Each number is 500 + 25 x the weight over its row's rms, rounded and kept within 0 to 999. Layers, rows and columns count from 0. Numbers have three digits each. The size before them is the row's rms in percent of the matrix's.

# layer 2 attention value, 256x256, rms 0.0326, rows 205-255, columns 192-255
093:490508508503520497440500484447497458509490496533474468493504455458525503553464526524481517510473471473472518505472514454478483490513547502460524538516535511486523520468499504491518483513480506
077:527550539500542476509517528519501487499510486473528483493490506516454519523471514454496502515534516495522486515494501532534526469499470507535530509512479541516539511506503493492474496484510452
091:479505471499488490516535452528461519484500456539524480517501494487537531514522494526535501497477510495483504492525492495511489483489520497492483503552587476475459506503474524498494491503486488
094:480475541476477513492510482502530524491533559470472497511509487472501486455477497512536501487479543508550528568479496535569525472516498511517492488531499510455456520486524476508503487524542523
089:519509501500513481457483504512534470502471494510489497523502578517483476492487492476491454512463519471537515489501497496464495500503517506462512509523492525458490524502467495500488489495543492
076:479507513527455512486548472516469519488489590467507517543491526455531490533537489477468468493510488505481491509502508533464465505495474504525525481521528455507525516493496501496461514513553494
093:505494497502485483532471488530522517493487491527525516489491472546499514564528496524471494485495525503478477502508498486462462505470482494496513492464513469483512472532501500490535527476527509
119:490483475487520500511509581506515474504500473507486491485516497514523568499426499503522515503470512498533511480499502478501507513490504497473501556492421514547469498528533468501511498512520543
084:487483478501521492436543533485549465511518496488460482474512526459523574495441496496495491506541498488509519504480500514490501519479506493506472526493471478521490506484507468492501494513473510
091:496466503506474490551505509495509536484487511546516505517493526483519502512556513513514506496493537509535531481490500526501486517492442508469478515518465471496456494505496509510515495464479521
100:493534512519461497498493447491578502499481488472510509517499527487473428484465502473484456496464484489478505500509504492454482475526554505464503484503515496470490510482485506497517504513514492
087:482489452519489505523514513498469528497455513471525506534508521449505528508504501503445510474565529492483503424477505486480477501497514502446470487496492511519478488495476493501477507498457510
095:474523466499465516560508500495471544488506486505538499499505520484509575514512507500470513495463528500528512476528500508522481499478485490524483518520458500530478500528516483511496512499491535
084:466499504496527480521511466489499516495504466492510499460501535473497505513429497478520520490481478504484463492478501480516509507509550500504534535536480549461488497466457511507482490484458484
087:490502512488458493496441495460533517511504437504510511527519479482466493501555505537502489490513514505524475481462502493507477487499498499493483509475514450540509505490503480504515516486488522
088:490447508502478512495480504534479478490463491557494505483504479531483524486497490463484485509526548495436519447488497434459474492511478498494522494483524510445515507514482493493493512531506529
076:515522487507476525489541511515509545495499541457510502489509541541508556435510489455480457509467499487497540487545500556463525513498494492503513512482487489520471500484511498505531502531509488
091:481525482503509501480517505518530459498481504528481488468494529523508472525497511515525495497551510503484507543491497512483506498478486507495497465481497451530564475551509480487490494468515483
086:486556535490521501468524491499482526510524521476516498476492491457481489503429507475499497506507477498519491509521509514520517467509531503494523531533459524523481506509525496495497501518500464
073:525504509503549512481535488510477498510492471494470492481472506531509508473458506512500536504515544505490472497467491467504524479502469506497549477506516538510561498501471485492522492499492481
092:527455497513478480548504505526468526483489536504492520536483537487483502512613497478549498486482501517477491488473501530486512522515456513511527506501472481489512515519499547502484505487512495
093:507507522510488522484447535494535446481491470549480513517506461536518489499508501547559442497477463505506551508502493489453494513514478504474480491467515467505463526530533463507515490504552521
084:486501518516497477529529490541507517485477483522493495473483459522532445497506512533550479526473534509458502530486498495505502487480469508520562518520566480480507494556490520498494497493512509
091:512495479492526503455512547457487483514488500515495473487508429497539522560489522554475518494512454491509546467479508463481481501498528500466560508472561515514506501486534494498527500493496517
081:486481528503453510477512489478500555516491557501502489515538500524522523441484488495462543510508545492494504464501502482529490472492506495493452524474525492451476497443543514505548503508500567
075:465505513524474531470476438486546476490485518506491503519495502455490532492496494535511440479495531504474555518469502559480498508509519503526507435526527539489494519485515467506489494506497483
083:502472513498469480482472510476531474517502587511502511482477533459477489498518511505489494492515474493459520507489511509500497490499493495520496513487457487514527505501500495495490512443491517
101:526521515501523471500481514473518518494491528523537512518461480515522490523505502502461499497514496486472518504540503551462492485479498500487527509502473510499444507504500500497516511467549487
088:496495482500488488507471517525536475497522479555468499500487485484523495477495505565545501496519435496482484495499494488569483532500496497497504563511542445501477469511497509500517491495507553
083:474502502497481473454504447488525538496526519472458511512500486467502466521510503521469524490496552504492472565516501499510505498505504511507549496550500473464484494510479513498501497503549487
085:478512507493490493497477552444510464500479507518466501502508461492523468555562496461468526497517532496548500511494497484461461530496502497483458506489462442516481513507483484494483492519526521
087:493496493476534496499529522498515495496538481493494476499507519522536561481453490517484545538493466489548479486495496508551519493484505497529504564510505476523468500476519503512505490561512552
092:499523481502497514532471529483490469516486465540478498489520489535488426481490508507524518504453484508508485528514499457491472525508471505452506493501491509512558485518488503492492495495512507
100:516515513508491509542465494528486512479468508527517524504488504547448487516610487443509490470535528523470499473506496526459506512514471511522501460484462515486519489506511505506503503493496472
085:506507525495507484530513457526494512501515470533499491505485494492495522506516493506518519488512498508500459493476493491524491482512484502519494520484539555456478461468487530504500512499475530
088:510481514513475473474465546480543478492515484497456516506519466537516446487486503541511484502507485495466497493513498491526507526498480500490542519490523425531506474537502498484495497511520528
099:474469525494477482480488474492571506485528528473476493518489541461512561511529499528506515485499504499561478517486501538573520497500503503551510519518517472504470494499531470507494483516511542
098:505518539504475484523474548496503535519466488502497525531518470465485441487498511500536484483490524500452481489493503467498474505517484507467513520486471516503507491516488532487491524474494539
079:535510497508499509497532481492507527505487472475527495497500504541490582490491499460434525487489484489494488448520501528493489477504525490477511517509500582502531521481504507510501516525510499
098:492508519507505514510523452488532499501508490443512494481505497523524458464426499523443483510519455496485471507528499479528516469504579496516507504507517490498485515489514495505499489529491490
084:515477520501499491465504529477508507507508499478500510506498475516517458481525509473506496511488449496481481508480505530513475500489517492490560517457474522443467498464465528494501513521572513
094:493504491485494522457452488500502489495498546503488503476513490479471489469501499472500513501464538501491529549464500529490507533504534494510491453492446530506507500512476481506485504499499483
081:559527499499518463526499525450487504507523488532542516517467470500501473516504504502481513492502445498452488494525508533471500527506531502499582502499490517529486474510475540489486518465528458
073:535489508500508501495549467514469529485506473510498510498499470544496533506527489487504534492498553509533468506512499536495502525505457493467518518476531510532476472505476478492523503499500530
104:509501527510462486514471501486547524509546518480496517526486512495431457485530500501523474491497502537546527489491503496497530491493477495481488449494505484494530469492502502498511523451533495
078:485499458518480514514529500528528434500507474483481507458496522516520484472540491506484492524520479510449486540525496464463490521493514493518507498540548495480541496517462514492495502524486486
092:496510469498473512486498525486529517498481514450517489474506478521538527464512501537500443498490470509506547513472496503514495494489520491459469469447570443523458519500510454504513498481539489
116:499518493497472503529454524516489492492461476519499515485503510515423433539560497467505511467482549516493506478499504472482473492512472510472517471494448501497559478493489507496510499499501491
075:509503470481489481475561514528458528507526515499514489498505505492525514479518499452472509514487513498513523520486501517494532524500478505475508511519547482520465484473441547493473493490517451
086:494479519532452495572553534557439531502495491489497501505499521506518515526506508529488431487535443509440509491525508509510463489481519492516519538467507521505510507516534512489488523465521492
086:501548493482506485518455570505494490519510514496509485434515529513472488464434508504504479514478501502487487520498502474543533501499550501514527533512485520491527486525494539496500503454489469